Part of a small language model's weights.
Size: MLP 896 GELU, vocabulary 32768.
Architecture: learned positions, no biases in attention or MLP, tied embeddings, capped logits.
Training: a variant of SOAP for these matrices, 7746 steps.
Each number is 200 + 40 x the weight over its row's rms, rounded and kept within 0 to 999. Layers, rows and columns count from 0. The size before them is the row's rms in percent of the matrix's.

# layer 9 MLP up, 896x224, rms 0.116, rows 485-516, columns 112-223
098,200,161,218,123,177,148,188,254,96,233,147,229,287,252,254,231,236,140,200,242,160,238,211,200,146,122,159,230,244,166,176,140,198,255,197,178,244,251,182,168,215,212,180,284,176,199,241,150,199,114,192,202,248,189,192,293,163,223,206,219,175,251,213,215,167,181,150,154,214,176,229,134,162,191,220,164,211,189,232,139,235,248,182,208,243,231,227,221,191,179,166,207,210,197,141,231,150,174,116,190,203,220,195,216,213,129,192,178,233,167,255,231
095,235,189,224,215,112,237,145,227,255,164,228,170,205,278,212,261,267,189,257,211,209,244,197,263,196,235,221,220,237,226,205,195,153,221,217,160,140,221,212,158,109,187,207,191,116,188,171,189,152,307,238,224,214,202,239,242,164,258,153,187,166,233,231,201,222,186,121,197,216,161,168,255,197,205,187,196,197,139,185,128,249,122,168,195,233,180,152,247,152,167,179,193,150,212,238,230,142,137,294,308,156,208,216,121,227,146,218,182,265,186,202,170
095,237,162,212,204,163,219,202,176,124,188,166,209,189,237,225,212,166,251,172,173,147,200,199,232,245,233,269,184,52,217,270,187,227,253,244,248,248,183,187,247,247,257,178,207,207,174,182,174,204,175,192,179,113,214,215,190,222,189,249,204,302,242,196,233,180,243,174,181,139,236,203,191,245,209,199,245,194,156,240,243,248,201,246,146,205,228,254,168,267,200,153,99,229,223,150,158,155,152,231,172,190,149,251,217,200,176,204,146,211,219,185,224
093,163,144,198,153,207,159,217,226,192,199,202,242,284,219,177,209,250,206,215,167,152,198,125,205,184,129,115,165,190,233,208,123,242,271,170,168,232,227,240,133,175,186,163,218,185,185,226,318,201,183,176,252,172,177,189,196,164,160,229,202,171,252,206,210,252,162,287,138,173,181,199,253,215,139,201,251,233,201,205,202,240,192,270,255,212,186,164,253,214,165,196,240,182,255,205,176,207,256,148,234,246,205,227,217,262,216,255,241,206,208,231,331
101,213,179,211,204,180,181,142,278,117,235,265,131,201,207,225,188,179,230,172,216,227,212,158,189,251,287,208,203,247,200,202,173,177,193,156,135,174,254,202,176,208,199,279,200,69,207,195,205,190,192,156,188,199,117,189,258,204,205,232,202,154,235,224,225,129,215,170,169,272,322,193,224,182,129,246,178,271,161,181,211,213,213,237,184,171,143,189,214,165,246,197,227,120,195,234,165,209,235,218,233,200,223,215,137,180,141,191,224,168,200,223,223
107,201,181,284,138,140,249,144,206,235,208,189,157,244,131,171,230,234,161,165,201,225,173,240,202,224,172,236,254,193,192,213,276,161,159,203,291,157,199,160,158,154,182,209,215,225,233,207,250,169,143,97,233,151,201,240,233,220,195,156,194,161,203,217,246,154,258,243,176,232,193,204,267,252,146,168,217,213,246,142,208,181,231,204,203,164,170,208,145,220,223,235,184,305,174,167,237,169,135,250,227,143,161,139,184,203,156,193,272,150,217,213,220
117,159,156,191,198,190,245,166,190,191,190,238,227,166,169,213,270,265,208,146,202,245,186,205,127,200,131,161,137,163,293,191,290,287,153,178,179,179,144,214,216,189,179,178,126,149,141,184,177,229,186,160,181,151,153,290,95,256,124,199,179,179,193,274,169,158,230,149,238,204,174,190,160,206,181,191,231,192,235,155,222,234,220,230,183,244,218,195,182,262,209,239,197,262,184,222,194,219,179,186,215,226,271,245,265,271,139,237,173,175,156,280,170
094,113,192,222,197,132,249,245,220,252,173,240,227,201,236,249,218,272,289,158,124,184,252,153,171,212,219,253,174,202,299,185,152,238,177,248,159,184,210,91,230,181,185,239,234,154,202,245,277,229,127,209,351,152,187,181,216,175,217,179,208,194,181,192,182,209,215,187,195,178,212,233,201,172,217,218,118,142,142,270,212,183,257,183,224,222,214,222,278,224,202,188,214,171,149,139,273,266,216,170,198,201,180,186,155,237,234,240,261,210,223,176,187
104,213,226,232,138,275,200,178,172,240,220,108,183,202,261,166,196,212,213,195,245,187,180,138,203,153,186,182,313,217,222,178,160,266,256,174,247,224,134,249,190,250,178,217,157,181,199,165,140,158,181,242,198,126,262,250,154,214,247,173,152,241,190,230,206,176,234,94,165,187,250,101,210,219,187,206,158,203,155,193,216,187,263,227,247,227,241,187,261,168,214,203,174,172,141,180,253,258,122,192,227,154,211,149,116,209,230,285,234,247,197,232,218
103,186,171,103,194,215,195,216,275,287,186,152,167,186,236,252,233,182,210,241,193,133,189,237,257,179,184,141,236,176,226,195,259,209,222,190,202,198,185,213,202,142,198,181,191,199,158,287,224,217,241,208,170,131,218,183,205,208,177,135,173,216,204,161,185,222,170,196,198,266,256,218,262,258,223,191,201,176,131,242,249,325,200,228,201,155,225,258,208,238,165,185,248,232,125,173,256,225,188,186,249,224,251,245,147,200,156,196,205,184,190,161,135
103,132,227,172,234,198,266,180,166,171,256,222,238,203,210,261,257,214,286,183,241,227,281,253,211,179,167,252,204,270,165,185,331,173,174,179,231,174,183,197,166,143,182,200,231,249,185,176,175,201,208,156,147,179,191,90,185,199,148,143,248,189,210,195,242,143,228,210,241,216,194,252,197,182,153,168,147,188,183,220,164,191,229,211,220,241,155,234,195,223,175,161,179,201,264,175,224,191,205,233,167,210,148,204,227,229,211,227,195,212,199,187,145
098,164,264,263,161,131,272,133,218,210,171,243,269,243,269,161,208,213,235,191,206,177,148,194,220,211,186,177,190,143,212,238,239,232,147,221,130,181,216,161,232,219,161,189,260,184,200,148,204,185,242,218,274,110,228,153,202,237,153,221,231,219,159,211,168,173,188,183,214,141,246,158,203,173,196,197,201,120,167,202,246,266,247,214,238,181,247,166,115,192,164,218,225,239,163,222,229,176,163,208,169,144,232,233,271,76,179,255,150,295,155,263,202
095,169,149,201,200,196,148,125,228,164,220,161,205,184,222,189,172,242,139,184,220,165,178,245,177,251,187,192,202,236,222,176,182,246,100,253,178,254,139,241,265,145,166,176,214,118,206,219,186,219,199,210,228,185,247,247,232,245,176,168,224,184,130,260,114,143,219,212,130,237,164,158,237,173,193,217,185,210,229,122,224,261,231,178,144,165,191,184,240,199,242,234,224,205,226,257,182,251,201,172,175,185,235,186,204,228,197,206,183,146,171,158,213
093,191,232,137,189,177,197,188,186,202,214,176,258,170,198,242,229,114,203,187,193,139,147,150,256,159,231,141,187,130,192,196,232,165,221,195,237,192,211,172,181,226,194,159,233,225,216,199,144,234,252,167,169,257,201,203,149,181,245,225,270,102,211,233,213,135,182,238,193,195,196,247,239,224,196,200,138,209,246,169,168,205,245,217,211,181,216,166,162,207,252,178,212,213,196,221,143,249,164,238,180,231,212,199,240,216,227,176,140,212,132,245,180
104,212,218,177,162,219,193,205,182,198,252,188,161,171,221,264,194,204,185,197,249,184,239,139,206,166,219,162,221,229,193,172,257,176,188,232,134,145,147,158,240,221,225,268,226,210,246,242,152,123,213,164,188,193,149,255,190,174,189,182,136,208,237,139,228,167,216,102,170,171,276,185,178,217,141,159,257,263,221,145,291,178,170,250,200,208,142,200,150,178,197,168,193,167,213,130,194,193,181,225,241,197,158,235,211,178,244,223,122,169,156,182,240
094,227,226,128,199,187,227,201,186,223,138,175,260,148,246,187,226,276,216,114,244,103,236,174,278,259,240,179,223,175,182,175,172,226,211,279,215,120,251,198,256,172,167,231,212,170,229,149,161,161,151,242,190,242,182,200,214,277,186,253,188,161,200,186,184,175,220,177,187,271,194,184,248,201,221,254,219,195,190,157,208,184,247,215,200,178,137,227,197,165,170,173,177,186,215,168,233,157,235,209,245,209,207,267,199,142,265,178,225,191,197,230,102
095,234,190,238,267,159,234,242,261,154,216,175,176,134,171,226,176,125,213,236,142,200,139,217,194,212,231,204,154,183,138,164,216,232,184,182,171,217,220,220,222,196,225,140,207,218,220,169,181,277,244,207,228,260,222,261,209,231,200,153,151,117,197,226,218,161,178,199,265,221,202,225,219,201,234,224,178,243,252,180,272,171,215,202,219,129,226,152,239,155,177,171,165,213,227,133,269,211,161,148,178,147,189,195,240,171,244,268,240,199,212,181,221
102,157,188,146,217,135,233,209,188,163,236,205,277,237,238,220,223,247,207,177,223,223,188,183,133,204,232,192,247,229,270,228,110,198,166,205,258,135,251,230,212,119,161,241,243,169,140,188,161,192,166,148,191,226,217,260,98,168,210,233,205,256,229,235,163,138,286,166,197,250,189,250,255,235,181,248,232,246,235,249,191,185,244,215,275,112,272,155,192,162,164,211,208,180,208,197,188,253,171,258,205,177,188,239,204,184,306,134,233,200,202,205,125
102,151,264,263,215,258,170,192,155,141,182,192,194,241,192,219,179,206,180,241,189,233,226,207,222,197,240,215,197,144,187,224,150,213,119,133,265,232,182,283,203,202,227,175,321,197,222,155,204,178,278,208,226,253,164,271,193,100,184,194,155,213,149,241,265,283,237,165,135,255,149,204,215,220,230,199,246,209,164,199,211,175,137,159,212,230,197,207,190,167,195,154,197,227,195,138,169,198,214,223,220,274,216,243,178,224,159,224,213,201,244,185,239
097,196,202,77,189,241,235,193,160,209,181,241,220,208,166,279,127,243,141,165,191,175,261,175,188,205,149,231,262,199,199,206,309,171,194,310,166,255,215,139,249,174,169,181,222,175,155,164,250,134,226,214,249,210,208,228,216,210,252,248,231,205,189,277,245,235,100,173,202,185,246,143,195,229,198,218,189,163,216,228,197,217,220,233,216,247,228,212,218,175,192,84,224,124,225,238,273,195,79,165,255,177,213,154,173,147,169,170,190,192,185,125,143
092,147,201,179,190,235,203,144,230,129,227,211,174,180,266,117,181,192,187,237,171,273,239,200,165,160,197,159,210,178,163,203,189,194,215,272,189,244,169,261,252,250,252,233,224,231,180,174,158,208,249,183,251,101,178,195,194,229,94,186,177,172,208,219,236,172,183,236,179,191,172,155,185,214,227,234,231,213,167,227,208,213,131,124,176,184,140,169,194,119,208,271,211,254,153,166,206,264,224,137,152,198,178,200,118,169,190,210,174,231,275,139,147
099,118,204,216,245,260,146,80,105,253,218,119,189,263,202,156,144,221,239,154,182,180,120,198,209,230,184,232,199,252,225,174,213,216,232,208,249,203,240,253,276,238,205,206,149,246,279,122,205,217,244,186,160,195,197,180,157,163,180,180,192,171,199,209,243,258,181,136,183,154,254,200,231,238,188,211,201,273,63,271,230,132,162,200,198,152,203,174,237,198,200,231,123,218,297,211,185,175,137,244,242,162,172,164,181,225,183,224,192,219,172,199,218
097,208,175,232,138,218,231,184,209,126,171,292,254,158,205,228,148,135,226,252,221,235,302,171,188,181,177,195,219,207,232,231,306,204,185,180,198,225,250,203,192,203,165,139,195,241,213,200,120,172,174,240,138,272,205,227,152,159,256,178,148,262,263,250,181,162,153,212,186,159,232,125,216,136,229,109,297,207,227,225,209,174,172,234,227,183,221,245,234,162,143,163,169,191,170,220,235,200,167,188,246,227,265,207,195,198,209,153,166,126,171,201,224
095,228,147,271,177,167,193,151,269,191,208,187,205,195,114,230,164,157,211,250,228,237,185,193,146,168,154,177,206,195,214,207,217,210,223,190,209,154,232,197,306,216,127,182,141,153,201,175,187,217,188,175,225,148,110,204,224,235,200,216,186,234,226,212,225,234,247,220,233,234,247,217,211,206,160,122,278,216,168,232,160,202,179,146,225,210,228,149,243,149,207,212,209,95,185,167,146,168,196,113,131,217,135,156,218,201,201,244,225,168,127,247,213
096,201,201,277,257,219,272,216,162,244,172,155,173,242,168,206,243,218,226,222,198,147,208,166,236,249,185,260,206,220,176,184,259,228,186,203,242,165,149,252,184,184,192,173,135,150,238,163,151,265,72,235,195,158,222,228,188,112,184,191,231,269,216,216,155,182,204,243,248,108,179,116,274,144,174,223,163,157,141,194,233,244,210,180,208,238,225,246,175,182,193,242,223,167,258,201,162,224,194,184,167,226,203,238,157,202,146,194,270,157,268,184,226
111,141,258,188,245,161,154,215,225,145,179,192,201,222,232,212,269,208,132,245,244,209,167,186,229,238,235,193,190,167,221,125,194,224,142,247,159,202,153,190,210,214,190,131,196,200,264,210,165,205,223,176,241,223,206,243,189,177,235,226,231,227,207,240,233,200,134,149,255,154,247,251,219,209,142,178,234,193,71,174,172,186,194,150,165,275,265,182,242,271,235,200,197,230,98,177,219,269,117,304,196,249,217,203,180,285,202,169,222,223,212,210,177
098,199,235,215,209,196,123,159,229,281,192,273,166,171,254,180,182,207,132,188,165,205,113,99,242,170,173,198,199,206,212,258,260,153,199,178,169,241,224,205,172,176,142,214,255,161,161,202,189,256,155,259,242,218,227,199,157,225,196,257,162,172,235,255,232,213,195,143,207,214,215,217,91,217,193,202,183,173,272,212,204,208,196,248,184,267,128,243,211,281,114,132,231,242,188,185,232,171,178,260,229,263,240,189,272,274,182,245,254,165,281,200,207
099,192,225,227,158,163,233,159,186,194,255,172,199,152,272,156,226,166,234,230,209,143,203,154,231,280,130,152,196,218,159,152,176,215,195,220,169,148,189,205,251,196,194,211,165,216,237,153,185,240,197,206,164,140,158,144,147,139,213,219,187,212,223,188,252,134,174,148,224,209,235,184,252,172,160,167,245,209,85,217,220,175,214,163,180,156,255,110,188,186,276,183,250,209,202,150,193,163,287,282,207,212,195,230,229,190,210,201,192,170,190,184,206
111,136,208,244,194,257,111,207,203,268,196,185,189,186,177,213,184,213,276,197,200,173,244,251,192,261,194,175,162,177,161,209,186,208,227,206,220,299,255,184,125,141,174,187,169,247,196,237,233,205,203,207,239,234,258,170,237,197,246,242,214,254,150,268,197,166,178,234,212,209,131,265,279,138,198,149,168,206,178,162,233,165,206,189,226,174,205,213,223,140,122,141,194,178,230,234,195,186,189,242,206,200,244,182,203,252,150,173,270,179,152,207,176
098,190,194,181,221,212,190,183,113,209,226,139,198,223,177,178,175,228,293,200,175,201,240,199,188,147,154,240,184,239,172,218,240,227,246,219,134,182,182,171,214,248,218,171,191,158,261,198,324,190,159,242,269,208,195,213,235,199,139,155,182,159,131,193,177,227,240,208,221,251,168,140,194,185,222,201,250,154,167,237,225,186,156,206,213,197,117,285,188,186,261,264,226,233,154,225,158,232,210,139,181,222,235,197,208,147,276,233,215,333,134,182,240
094,220,152,206,211,172,88,108,124,224,157,216,248,183,216,260,189,186,157,268,215,198,180,241,137,181,239,190,146,213,255,198,178,205,213,173,241,221,181,196,197,91,153,218,221,272,134,102,170,195,147,160,164,192,197,154,193,246,199,211,174,245,213,183,234,210,171,182,198,203,255,185,225,233,185,132,218,234,191,209,156,136,210,200,200,188,207,179,221,200,207,223,182,200,147,253,192,210,182,175,232,190,215,267,211,283,182,165,217,192,222,114,236
107,121,166,181,172,260,172,198,225,194,203,194,238,211,199,165,194,201,263,236,199,190,214,241,180,166,184,196,243,158,136,220,198,219,244,230,145,255,220,212,179,219,168,111,185,233,211,202,189,195,160,169,141,225,145,142,146,228,261,239,181,244,220,257,239,216,240,173,204,197,233,123,203,149,183,192,248,280,129,233,300,244,223,217,197,203,136,154,244,261,164,215,138,165,204,180,204,245,236,77,122,190,200,113,233,214,161,191,208,200,185,155,213
# layer 9 MLP down (transposed), 896x224, rms 0.122, rows 485-515, columns 112-223
092,171,189,183,235,193,216,228,191,175,183,141,193,162,153,234,208,153,203,153,231,196,221,194,169,186,159,226,216,205,188,276,251,106,194,101,178,205,155,247,185,214,206,230,238,312,173,171,201,212,137,232,234,259,226,187,202,144,277,169,180,161,205,167,207,285,224,272,239,142,179,179,272,204,220,195,203,148,166,178,182,186,176,168,265,222,182,279,215,142,232,216,214,269,207,267,200,183,247,200,176,169,206,219,137,217,245,262,198,259,115,124,161
094,167,235,184,176,272,214,204,192,257,203,260,225,207,152,286,202,184,206,189,70,231,222,202,183,132,140,191,162,189,245,172,162,236,213,190,223,180,139,162,195,167,253,170,191,246,183,172,211,176,239,239,195,205,185,224,250,241,231,224,212,214,244,193,147,193,214,151,160,229,204,113,241,280,264,141,231,178,182,193,151,175,212,233,230,161,249,166,159,199,199,115,276,234,146,236,175,173,209,123,201,215,163,206,210,222,195,190,222,119,204,169,251
090,177,173,242,191,194,199,217,185,214,174,207,161,186,255,207,165,195,136,179,137,230,223,246,172,257,206,264,249,159,182,253,273,229,238,254,181,184,228,264,209,269,227,196,227,172,212,199,192,186,164,205,231,168,205,144,181,135,237,249,320,142,170,186,225,226,196,143,272,201,219,218,159,240,244,177,168,220,161,182,158,215,187,193,223,207,167,156,183,177,172,209,164,167,204,197,187,195,114,215,161,134,171,237,221,216,158,213,205,171,211,155,273
096,249,165,235,246,193,242,203,150,243,235,116,210,170,222,223,182,197,204,179,196,167,245,244,189,171,169,239,207,203,232,142,212,157,101,214,188,218,195,190,252,196,199,154,145,175,213,207,183,229,121,226,203,207,185,165,174,203,238,196,192,231,182,183,184,220,168,140,225,209,206,199,221,236,269,173,144,197,236,179,255,130,167,208,159,216,199,203,152,184,199,209,195,238,167,121,234,145,191,247,140,197,177,186,253,183,234,206,249,148,164,165,127
106,230,174,212,155,126,155,239,95,261,242,190,143,254,141,194,241,190,255,154,156,121,234,289,183,311,211,210,222,170,158,248,201,201,193,151,173,228,192,194,261,180,196,209,229,139,161,204,239,147,210,222,182,251,176,257,189,216,162,200,207,187,224,287,261,198,233,264,231,191,215,218,205,171,157,193,207,172,114,153,206,147,190,250,165,221,245,206,200,173,232,272,192,134,150,238,193,172,146,242,255,198,188,223,93,252,150,172,196,192,230,221,202
109,220,248,206,165,236,199,175,183,177,168,218,150,182,141,233,146,239,224,155,206,189,186,238,152,199,171,146,202,165,241,178,217,145,148,209,246,215,146,222,145,133,184,207,227,223,208,259,213,145,184,198,209,196,225,198,168,230,216,171,216,172,256,164,183,138,186,270,189,228,269,213,252,218,185,122,159,235,213,176,241,153,163,196,98,237,216,257,177,228,198,147,228,204,196,192,163,142,212,206,244,132,191,143,150,167,134,216,214,225,281,201,201
110,198,158,187,212,178,179,193,243,202,204,185,215,184,70,218,175,179,130,231,240,184,199,176,239,181,165,213,166,238,210,154,156,173,144,207,152,207,151,104,241,194,224,258,154,246,128,231,184,237,216,139,230,280,187,216,177,272,221,215,115,231,208,165,136,236,265,180,172,246,179,76,167,257,260,181,221,265,193,124,207,218,201,166,308,228,213,179,187,207,230,178,245,205,237,219,182,197,231,201,177,105,201,137,198,222,320,249,184,236,240,149,174
103,215,165,214,259,247,212,184,158,195,153,128,263,226,157,179,155,188,208,208,158,163,177,263,164,216,197,184,188,237,171,218,246,212,190,211,145,246,270,270,199,225,203,152,185,209,185,191,236,175,200,161,125,245,272,222,192,249,248,108,262,138,127,236,247,164,280,110,224,144,225,164,273,156,165,156,249,236,225,104,142,214,213,165,181,217,189,137,193,179,225,208,185,213,243,146,257,160,207,135,149,187,214,232,136,208,214,208,206,205,168,210,215
097,223,258,205,226,284,166,176,152,240,192,238,197,176,243,218,224,233,212,191,141,184,125,217,223,92,215,165,216,252,153,177,221,106,242,232,220,128,280,195,227,208,280,287,275,125,231,223,143,159,225,232,158,194,203,155,224,211,127,159,226,233,140,140,239,214,227,131,158,186,168,178,203,231,199,222,229,180,213,200,167,154,139,186,194,213,158,230,195,270,167,173,171,217,138,272,222,192,192,185,241,279,262,192,165,220,238,209,149,209,147,252,262
090,229,198,216,222,134,118,105,164,131,165,241,217,120,213,225,196,195,205,184,176,297,185,160,201,253,266,259,226,186,131,233,190,198,225,193,242,210,254,169,255,286,192,217,180,172,210,236,156,236,147,257,258,221,185,233,205,243,206,236,162,169,250,195,170,207,223,161,214,123,196,206,137,74,207,230,261,136,245,308,176,153,237,171,209,238,252,168,179,300,226,196,202,186,152,229,163,181,169,176,190,196,261,221,188,262,246,180,172,133,219,240,239
115,142,203,163,213,195,188,223,172,175,222,184,190,227,214,251,144,182,213,145,226,301,250,184,181,177,175,188,201,216,169,196,290,189,204,182,251,178,176,211,128,203,146,251,268,235,187,169,312,184,195,212,154,192,182,150,202,264,190,134,199,182,158,167,234,203,193,195,193,224,249,282,220,171,267,197,204,248,195,226,133,201,194,216,168,142,150,190,232,207,115,188,238,218,251,205,222,218,199,202,149,246,182,245,153,227,262,166,252,193,149,304,210
085,287,187,180,210,201,185,220,165,221,216,219,259,135,232,202,182,186,229,217,217,214,251,220,146,174,127,168,198,252,206,233,226,270,180,186,210,176,174,229,236,174,258,189,145,232,240,199,226,212,203,196,191,126,210,213,215,169,236,184,186,156,201,207,241,172,234,140,264,243,142,195,235,132,122,131,159,171,206,227,136,194,96,268,177,211,225,169,147,262,170,112,228,189,227,264,202,215,145,268,236,202,250,197,148,116,197,278,146,209,175,166,227
090,194,178,228,245,156,160,157,159,181,197,253,146,254,165,217,227,213,244,182,194,184,283,204,200,166,198,239,243,153,199,182,153,183,243,208,205,168,125,188,255,203,218,245,199,217,187,194,256,216,183,216,180,225,240,174,295,157,195,288,216,211,195,244,247,226,106,218,240,244,196,205,160,208,245,253,168,153,205,204,197,174,198,186,249,187,243,175,160,211,166,171,224,143,254,195,230,205,217,244,212,129,205,209,117,96,251,195,186,217,188,160,204
094,257,132,244,149,193,221,223,202,170,177,218,170,229,182,181,218,242,213,257,153,201,196,149,170,212,256,230,203,178,200,201,230,222,305,212,220,155,176,254,215,190,229,228,127,195,207,314,212,175,245,261,285,188,232,198,226,202,161,213,218,229,212,272,253,176,122,205,146,188,171,206,267,163,205,229,199,209,203,164,190,259,161,178,234,62,265,253,161,214,216,153,196,185,169,230,197,211,152,178,293,206,221,147,165,159,158,194,145,295,226,272,224
118,195,222,235,114,196,194,230,127,187,197,106,199,207,128,258,216,171,219,178,184,239,286,210,255,263,200,137,198,127,68,201,247,193,170,186,145,153,172,162,114,246,165,197,243,184,217,146,176,183,194,139,225,205,171,241,183,186,189,172,227,159,234,202,168,163,138,192,224,176,223,220,200,109,164,185,173,236,182,204,222,186,177,174,47,200,206,197,235,147,204,234,172,136,230,153,195,238,224,256,153,204,164,211,221,255,178,171,179,177,159,182,204
088,184,206,288,208,288,171,216,209,177,251,159,217,201,182,257,157,132,155,273,211,257,274,191,154,204,235,151,140,237,236,254,210,194,186,235,256,201,163,137,185,162,237,288,226,239,192,185,90,142,174,168,224,170,162,155,190,154,174,127,191,183,197,189,198,223,205,234,202,196,139,192,196,222,169,134,168,148,175,219,220,173,213,129,241,178,175,145,251,174,255,166,223,257,179,198,200,225,173,187,181,209,220,192,164,166,190,204,116,210,196,186,213
094,162,189,153,209,248,193,189,173,176,210,231,256,186,269,259,129,195,215,168,222,173,241,173,172,127,164,169,147,165,248,256,116,214,199,261,213,226,215,189,254,177,133,239,180,142,142,207,240,165,211,195,159,161,219,130,166,193,147,201,210,262,255,205,152,183,254,207,79,238,192,290,179,202,256,184,183,228,236,267,112,195,194,164,290,286,194,235,227,194,201,250,266,211,136,234,133,220,181,231,223,235,198,247,158,191,181,108,185,200,169,183,214
104,224,310,167,258,312,247,231,191,222,169,151,209,215,129,184,161,241,266,211,291,252,254,182,227,180,215,213,249,113,213,180,166,238,229,284,223,143,192,146,198,209,252,182,88,136,217,226,293,167,193,186,271,164,239,204,205,204,195,184,240,207,192,190,189,180,127,160,174,177,189,235,218,198,262,208,155,243,223,206,217,159,190,154,261,200,173,199,192,182,243,181,159,186,197,179,225,206,254,257,162,226,225,187,229,189,172,220,228,240,219,188,236
091,244,217,214,191,144,217,141,219,223,166,225,281,212,264,218,244,224,205,170,191,188,206,146,150,170,197,175,154,193,179,212,136,229,225,325,224,189,251,177,263,201,195,202,229,182,155,201,190,178,175,186,135,207,203,129,206,150,125,192,203,226,286,281,146,188,190,219,281,127,216,211,210,173,212,229,183,197,183,200,236,201,234,242,142,257,166,187,115,177,211,192,224,192,185,293,219,189,212,248,243,152,140,242,247,176,265,184,187,176,221,181,169
102,156,122,181,163,187,212,175,148,174,192,239,209,221,177,225,201,171,230,219,160,136,221,204,205,214,210,189,243,284,168,146,200,218,192,187,123,184,173,294,173,188,183,219,192,192,171,134,267,242,261,169,203,171,120,147,242,188,186,219,207,242,273,240,204,228,154,223,194,143,247,147,169,174,176,225,214,211,109,139,283,185,184,225,201,220,255,204,186,131,207,200,228,174,174,230,237,212,250,228,167,207,138,161,114,243,194,171,227,198,139,217,182
095,169,133,210,194,211,197,171,169,96,143,198,191,203,161,143,164,255,199,221,165,261,230,188,168,232,186,287,247,169,247,208,236,222,218,232,284,230,177,171,121,212,176,167,223,179,303,167,208,211,153,201,243,203,184,263,185,166,160,141,200,204,268,212,201,206,201,181,203,184,159,177,194,239,230,118,262,188,160,224,135,193,245,190,90,254,171,162,138,180,135,221,230,130,194,207,254,211,217,230,207,211,201,204,152,287,204,212,250,233,117,121,135
108,227,257,176,195,171,134,156,206,234,123,247,209,193,184,161,168,205,179,218,217,238,269,112,229,190,228,259,183,209,161,247,252,210,219,195,221,190,229,190,196,220,290,201,184,240,227,258,161,144,128,236,136,229,228,145,183,212,176,216,223,207,211,213,239,251,180,201,200,215,207,160,154,224,230,204,140,217,175,253,196,202,192,184,212,198,142,208,252,247,206,182,178,204,173,248,256,277,197,219,207,193,167,201,174,185,175,182,198,230,127,190,129
109,158,249,243,251,221,267,240,248,200,206,194,275,249,115,249,195,187,214,239,213,211,222,205,131,192,199,162,231,179,178,241,213,198,175,200,204,179,178,218,319,202,154,226,155,206,275,168,218,181,237,186,195,142,137,221,157,177,165,191,250,235,140,253,191,123,184,159,237,136,212,174,265,246,262,164,185,158,248,219,169,162,274,185,212,179,253,143,186,117,189,248,171,282,158,253,237,203,222,208,196,185,224,241,200,186,170,181,267,177,234,161,175
092,183,158,201,133,246,210,191,263,139,143,209,189,212,150,145,245,233,175,151,233,200,157,161,197,207,220,198,206,167,171,193,164,223,166,246,195,197,280,176,263,168,241,276,211,161,157,259,156,192,209,195,214,222,197,224,170,223,155,143,181,227,324,138,246,140,127,244,197,192,203,192,270,227,146,203,215,194,149,238,166,151,235,223,103,293,269,262,215,176,224,236,186,265,232,160,231,166,297,210,205,272,206,210,157,188,214,160,184,156,224,169,289
102,171,227,100,185,184,148,172,216,238,223,216,202,200,235,252,151,186,262,196,190,132,153,180,198,222,172,128,226,193,251,180,179,134,195,207,259,120,234,180,200,230,210,172,271,179,172,290,197,230,283,178,230,225,178,174,256,184,227,206,218,151,202,222,171,263,246,128,175,255,195,266,172,227,183,194,196,243,207,188,181,215,189,163,258,232,189,199,223,216,243,109,200,173,207,195,111,175,242,195,240,246,210,156,151,256,162,155,263,220,202,270,158
114,176,218,198,254,183,139,259,178,196,184,242,258,206,186,183,201,201,204,204,230,224,219,173,199,182,167,223,183,192,201,210,143,219,182,236,208,136,178,142,231,201,188,173,193,194,195,212,164,239,168,220,182,271,202,223,226,221,209,232,257,212,232,169,214,175,204,251,254,141,175,173,245,230,161,187,243,188,173,207,156,152,141,207,163,257,141,193,191,236,224,224,218,247,239,179,272,144,189,314,208,211,230,233,218,166,252,76,151,144,244,219,206
100,188,201,131,242,240,191,218,220,227,178,179,175,217,143,229,260,255,224,162,186,140,185,228,222,193,175,221,240,223,159,175,166,202,202,163,240,227,185,213,224,225,211,192,219,182,289,257,242,210,202,201,165,230,180,260,147,190,148,181,153,174,230,165,222,194,232,166,192,223,233,251,179,227,260,232,236,165,223,175,168,231,203,227,172,120,139,154,232,149,197,200,210,197,182,223,293,175,171,205,170,172,266,230,192,204,208,187,250,197,127,194,162
095,215,160,241,230,161,183,204,248,175,211,140,254,217,217,222,232,158,212,157,189,134,278,145,149,201,187,121,205,274,239,171,237,197,211,243,208,189,174,186,197,199,156,96,210,155,219,198,212,148,262,211,201,149,228,201,202,189,177,169,195,187,194,189,224,220,230,211,173,167,260,154,202,232,169,237,150,214,222,144,194,231,228,162,167,178,238,133,187,252,156,214,188,218,269,191,158,144,258,237,229,225,294,132,203,202,123,189,217,254,87,261,199
097,175,214,164,149,202,120,250,241,121,148,238,194,180,315,173,196,203,152,229,175,146,298,156,206,196,252,161,197,219,219,186,140,220,265,174,258,254,225,286,220,265,173,195,150,248,251,166,223,206,182,215,231,263,203,254,169,221,219,206,204,213,182,129,228,245,229,231,288,247,246,174,173,229,209,190,201,228,187,194,148,186,237,209,157,209,184,182,147,259,216,279,224,236,218,278,226,162,282,217,234,188,163,145,176,174,245,153,196,133,215,205,174
097,204,160,179,73,166,214,215,228,203,233,262,261,210,198,163,135,247,111,212,275,183,183,154,155,240,240,225,143,243,214,209,211,191,284,207,142,223,138,228,161,131,169,160,206,199,203,180,294,180,209,232,199,274,131,225,287,286,204,157,166,220,211,193,136,157,111,204,181,194,169,252,222,262,223,198,168,199,147,190,189,158,233,200,277,190,194,154,183,234,215,198,190,246,176,177,255,206,195,220,206,253,260,152,160,200,153,251,269,224,197,233,100
089,201,206,292,173,146,264,233,197,165,296,222,189,186,232,180,145,252,254,198,198,199,195,237,219,238,196,189,178,237,123,217,217,173,232,243,130,224,163,195,169,209,194,176,185,197,168,221,232,205,280,224,116,156,188,191,236,135,212,156,205,129,298,279,201,250,154,156,200,177,207,241,198,261,290,157,204,206,202,241,197,151,242,196,316,253,257,225,197,253,167,166,154,131,245,141,165,197,194,137,154,203,255,184,113,173,109,241,199,183,208,248,196